From a checkpoint of a small transformer trained on Wikipedia.
Size: 24 layers, width 128, 4 heads of 32 (1 for keys and values), MLP 384 PolyReLU, vocabulary 8108, 5.46M parameters.
Architecture: LayerNorm before each block, rotary positions, normalized queries and keys, gated attention, value residuals, a smear gate, skips across layers, capped logits.
Training: a variant of Adam for these matrices, 133M tokens, 9182 steps.
Each number is 50 + 10 x the weight over its row's rms, rounded and kept within 0 to 99. Layers, rows and columns count from 0. The size before them is the row's rms in percent of the matrix's.

# layer 17 attention query, 128x128, rms 0.0504, rows 109-127, columns 0-127
102:67 60 38 50 64 49 46 52 43 31 43 68 37 63 65 40 53 51 59 61 40 61 52 56 47 41 56 44 37 57 33 40 44 56 51 67 48 57 44 45 38 65 61 51 35 42 54 48 57 49 46 57 68 43 38 34 53 60 60 33 30 54 54 46 59 60 43 44 30 45 61 57 55 49 65 45 38 64 52 52 61 68 63 44 61 36 57 53 33 46 75 50 48 57 61 54 58 63 64 44 41 41 41 51 50 55 60 44 37 44 41 29 46 44 52 47 64 56 61 65 52 49 51 47 52 39 46 61
109:66 58 35 46 62 45 39 53 42 42 51 64 56 57 56 56 52 51 44 83 40 54 53 53 46 38 64 52 53 67 39 43 32 40 52 65 46 66 38 54 45 41 46 20 40 54 46 57 43 69 60 35 73 37 56 64 51 60 54 41 60 50 52 64 63 51 48 63 48 34 51 49 51 42 52 39 42 46 53 56 66 56 59 51 42 54 60 34 59 34 46 55 58 66 49 30 50 58 46 42 60 59 43 46 47 33 72 51 28 51 42 59 45 55 47 56 49 48 44 50 51 43 47 41 50 45 47 45
102:44 49 51 42 56 46 51 33 49 48 49 54 54 40 43 47 60 50 42 37 48 39 39 61 46 58 57 47 31 77 49 50 43 55 51 64 49 65 52 46 54 61 55 51 66 55 53 47 62 36 58 47 31 48 42 35 43 38 62 58 45 49 48 55 68 53 50 49 57 57 41 63 36 47 45 41 40 44 49 44 52 39 47 49 64 61 67 53 36 60 46 33 75 49 57 60 44 37 48 47 51 61 34 63 52 63 21 50 68 66 52 34 61 28 46 71 57 56 56 44 69 50 45 44 46 45 43 49
095:56 48 56 72 42 65 47 40 41 33 47 54 46 44 53 49 55 48 41 36 37 50 59 52 52 52 42 55 47 32 58 36 77 49 51 65 39 42 35 40 38 64 70 34 58 41 57 47 63 50 40 56 40 52 42 59 34 43 63 60 51 61 38 53 54 51 47 67 35 45 51 50 69 51 38 57 34 65 39 32 43 46 47 64 40 35 65 57 56 52 53 33 49 58 38 49 52 55 45 39 43 51 64 53 59 50 53 44 59 50 59 44 48 46 33 47 66 60 40 63 72 61 46 56 38 55 54 53
096:55 31 63 47 45 51 59 71 38 39 54 60 52 41 49 42 54 45 22 52 56 60 49 54 53 70 35 45 39 34 42 48 67 47 52 47 38 43 47 53 56 49 51 41 43 51 40 33 52 45 43 63 64 66 47 72 41 34 48 43 65 49 50 59 45 62 67 58 56 40 45 48 34 50 38 51 57 61 50 71 57 54 70 45 34 57 45 29 47 59 44 46 56 68 48 45 52 60 46 64 48 41 57 31 45 50 61 41 56 41 51 62 51 61 46 46 48 52 44 52 53 47 26 37 44 56 48 68
100:31 50 51 53 55 37 43 56 63 64 32 49 38 54 58 42 45 63 47 40 54 60 48 41 53 46 63 61 38 39 56 47 62 62 59 39 49 59 41 41 49 39 64 42 47 47 47 54 38 55 33 51 54 50 38 51 55 38 45 49 37 49 60 59 67 43 67 53 47 36 56 27 62 41 45 65 58 61 65 41 39 41 65 22 47 45 42 64 57 53 45 50 62 59 51 39 56 57 57 70 53 52 66 52 53 30 49 60 57 56 43 64 42 59 57 53 50 31 57 35 42 33 62 43 51 41 66 53
102:69 50 44 58 52 47 52 55 53 57 51 44 44 53 34 40 52 46 31 49 44 55 56 71 53 62 52 50 40 54 48 59 47 49 55 68 67 50 52 66 62 57 53 32 63 46 63 40 37 51 59 45 44 41 48 74 33 41 71 51 73 44 37 55 40 49 48 47 48 68 53 47 51 50 36 51 47 50 49 71 35 57 26 57 59 32 53 63 46 81 52 47 50 42 40 47 53 47 44 27 44 47 59 35 37 38 58 51 66 52 48 52 56 50 45 42 50 50 56 52 57 37 65 53 45 46 47 58
098:34 62 38 58 55 46 57 43 50 44 41 35 50 47 52 69 45 54 43 32 46 44 73 53 62 47 68 61 53 49 47 63 52 39 38 41 66 41 53 63 52 44 55 43 51 51 65 50 38 63 47 67 50 53 59 39 58 40 59 47 55 48 64 53 61 45 45 55 41 49 31 34 62 39 62 59 46 39 44 36 54 32 55 60 60 49 39 36 48 66 60 56 35 32 46 53 68 55 41 67 45 45 68 44 62 66 49 41 50 39 44 41 52 61 68 41 61 39 35 52 39 58 58 50 51 52 64 44
109:63 56 48 45 53 50 56 68 44 58 49 55 39 47 63 43 64 25 63 58 57 48 43 52 47 49 37 49 57 46 53 30 53 44 36 43 65 60 44 46 57 51 54 51 54 54 47 60 53 47 45 40 44 57 63 63 61 50 42 61 39 22 49 49 52 53 71 43 43 27 63 61 31 52 40 61 53 39 59 59 41 59 54 35 49 32 29 50 41 41 63 69 55 61 72 48 54 53 33 43 53 56 38 56 44 26 58 50 46 61 54 51 60 50 50 61 54 61 47 36 40 39 38 52 39 47 50 41
117:60 57 47 50 52 63 71 47 57 54 50 47 42 42 45 53 47 56 40 44 42 46 62 17 51 51 42 62 42 60 49 67 53 46 47 52 65 44 52 57 69 61 52 56 44 54 74 49 45 61 50 36 35 41 57 52 36 43 47 57 47 53 59 47 70 29 49 31 40 70 41 69 37 42 35 53 49 36 47 53 62 43 57 63 48 53 55 50 62 48 58 71 50 34 45 64 56 50 44 30 47 40 44 50 42 76 50 54 54 59 41 54 54 49 45 60 43 49 39 55 69 54 49 49 63 54 60 41
108:71 51 49 37 46 57 56 51 51 34 41 52 23 31 28 43 57 37 49 53 43 42 48 40 44 64 48 46 55 49 42 65 37 48 56 51 40 41 51 59 46 51 53 39 37 47 58 60 57 56 52 31 59 50 53 53 55 63 36 53 52 65 69 28 55 58 48 59 56 30 53 73 60 66 63 64 50 49 56 47 60 50 50 56 49 55 49 63 74 50 66 48 51 52 54 42 57 41 44 57 56 57 50 50 42 59 39 44 39 58 44 50 49 56 14 63 45 41 43 60 54 52 50 41 35 46 58 56
097:54 59 39 57 48 47 56 44 43 54 44 48 66 51 42 56 56 45 55 53 50 54 53 43 46 55 45 58 44 71 47 53 46 43 52 46 48 35 56 36 56 56 45 53 55 31 54 32 53 26 46 54 43 51 49 26 52 62 50 58 53 43 39 47 31 51 43 49 49 54 54 53 30 67 57 58 39 27 44 60 35 68 44 52 47 63 59 53 41 60 22 78 53 46 53 62 47 45 52 53 49 47 37 51 43 31 53 53 47 57 48 64 54 52 54 46 67 68 50 46 35 55 49 58 76 30 66 64
086:30 58 57 49 45 45 63 55 49 54 39 51 47 57 45 37 58 60 66 41 71 54 51 36 54 34 63 66 39 65 58 37 48 60 51 42 42 53 54 35 48 68 58 56 55 46 43 49 45 28 45 59 47 47 57 41 81 66 57 49 48 30 54 59 56 50 52 52 24 67 50 52 40 55 72 56 56 40 68 48 45 43 61 38 44 50 39 42 52 30 51 59 33 40 54 59 42 39 45 43 55 45 44 57 46 47 57 53 34 54 62 40 58 45 64 46 48 64 54 42 45 60 40 57 65 45 47 47
094:56 54 50 48 58 47 55 29 54 48 40 59 54 73 45 41 46 72 65 44 60 68 60 36 42 51 50 61 48 56 53 51 48 52 50 23 52 46 50 42 53 44 41 46 60 67 60 58 59 51 67 51 47 46 35 39 50 59 57 39 54 71 67 60 55 54 48 37 52 51 55 58 33 43 72 31 59 32 44 35 44 57 31 53 52 44 52 43 51 59 38 56 62 51 51 54 47 46 69 54 71 33 34 51 60 60 51 48 44 55 60 43 49 41 43 51 48 39 46 34 60 68 39 49 42 63 47 39
098:64 31 34 56 62 67 56 50 30 33 56 43 58 34 30 55 28 53 54 61 41 54 53 47 43 56 47 36 57 38 62 43 59 41 34 40 64 50 39 67 35 57 44 40 51 69 58 52 33 54 51 54 55 52 41 47 33 53 45 56 64 47 54 47 41 35 50 47 47 48 51 44 47 56 27 50 66 71 47 58 64 62 53 53 40 58 44 62 41 47 45 53 50 61 68 30 55 51 52 60 63 64 57 52 45 47 58 56 37 52 51 63 41 43 47 43 45 65 37 55 51 47 42 50 47 62 48 67
093:25 51 42 47 43 57 50 56 34 45 36 51 59 44 61 54 45 46 68 42 40 50 58 62 54 57 46 62 56 55 58 54 54 48 58 56 58 35 50 39 40 50 74 59 42 58 40 43 38 65 24 62 46 39 35 53 53 52 33 53 41 60 39 48 52 52 55 47 55 31 66 53 72 50 38 67 58 51 43 34 33 45 52 43 49 59 58 45 58 54 46 53 57 65 54 42 48 59 45 48 35 59 67 66 36 54 50 69 42 48 66 58 54 49 51 49 39 58 62 46 67 57 55 50 65 33 54 68
098:49 41 65 43 68 42 40 53 50 50 48 58 55 69 50 41 46 49 56 65 43 46 39 44 59 57 51 40 52 60 39 52 39 43 40 36 57 39 54 30 56 44 45 62 39 52 56 48 35 71 47 57 47 50 55 54 50 22 57 42 57 56 47 52 34 42 48 58 63 59 62 31 38 45 44 46 38 50 28 49 61 63 52 43 52 49 36 36 38 66 40 63 69 41 51 58 72 47 73 64 47 42 50 45 63 59 51 56 61 51 56 56 68 43 50 26 55 46 37 46 42 56 53 57 44 61 48 53
081:38 56 41 54 47 56 47 67 57 59 63 70 44 55 56 42 52 49 42 57 64 33 46 42 47 40 56 43 33 35 20 45 59 41 63 50 52 46 38 54 40 45 36 55 52 46 38 49 55 53 34 49 66 48 50 45 46 45 52 44 46 26 50 43 37 46 54 51 47 54 69 42 57 64 64 60 50 60 67 54 48 54 60 29 54 40 33 48 50 32 64 28 51 41 51 53 44 46 60 65 48 44 63 65 54 36 46 38 42 33 42 55 34 53 44 58 43 35 55 71 51 57 45 60 52 50 60 51
086:53 45 67 59 45 62 61 48 49 46 56 47 67 57 39 61 41 48 54 52 50 61 36 55 50 47 57 38 53 27 54 58 50 53 37 60 53 47 42 62 67 45 47 69 34 55 29 54 55 52 46 43 52 59 51 32 56 42 41 59 47 33 53 42 48 48 51 52 57 58 39 32 41 80 68 46 42 57 53 49 50 35 60 62 49 50 40 59 50 35 49 66 53 49 24 44 51 41 37 43 63 54 53 64 49 47 56 62 51 57 58 57 66 52 26 49 49 41 32 50 61 67 58 56 53 37 37 56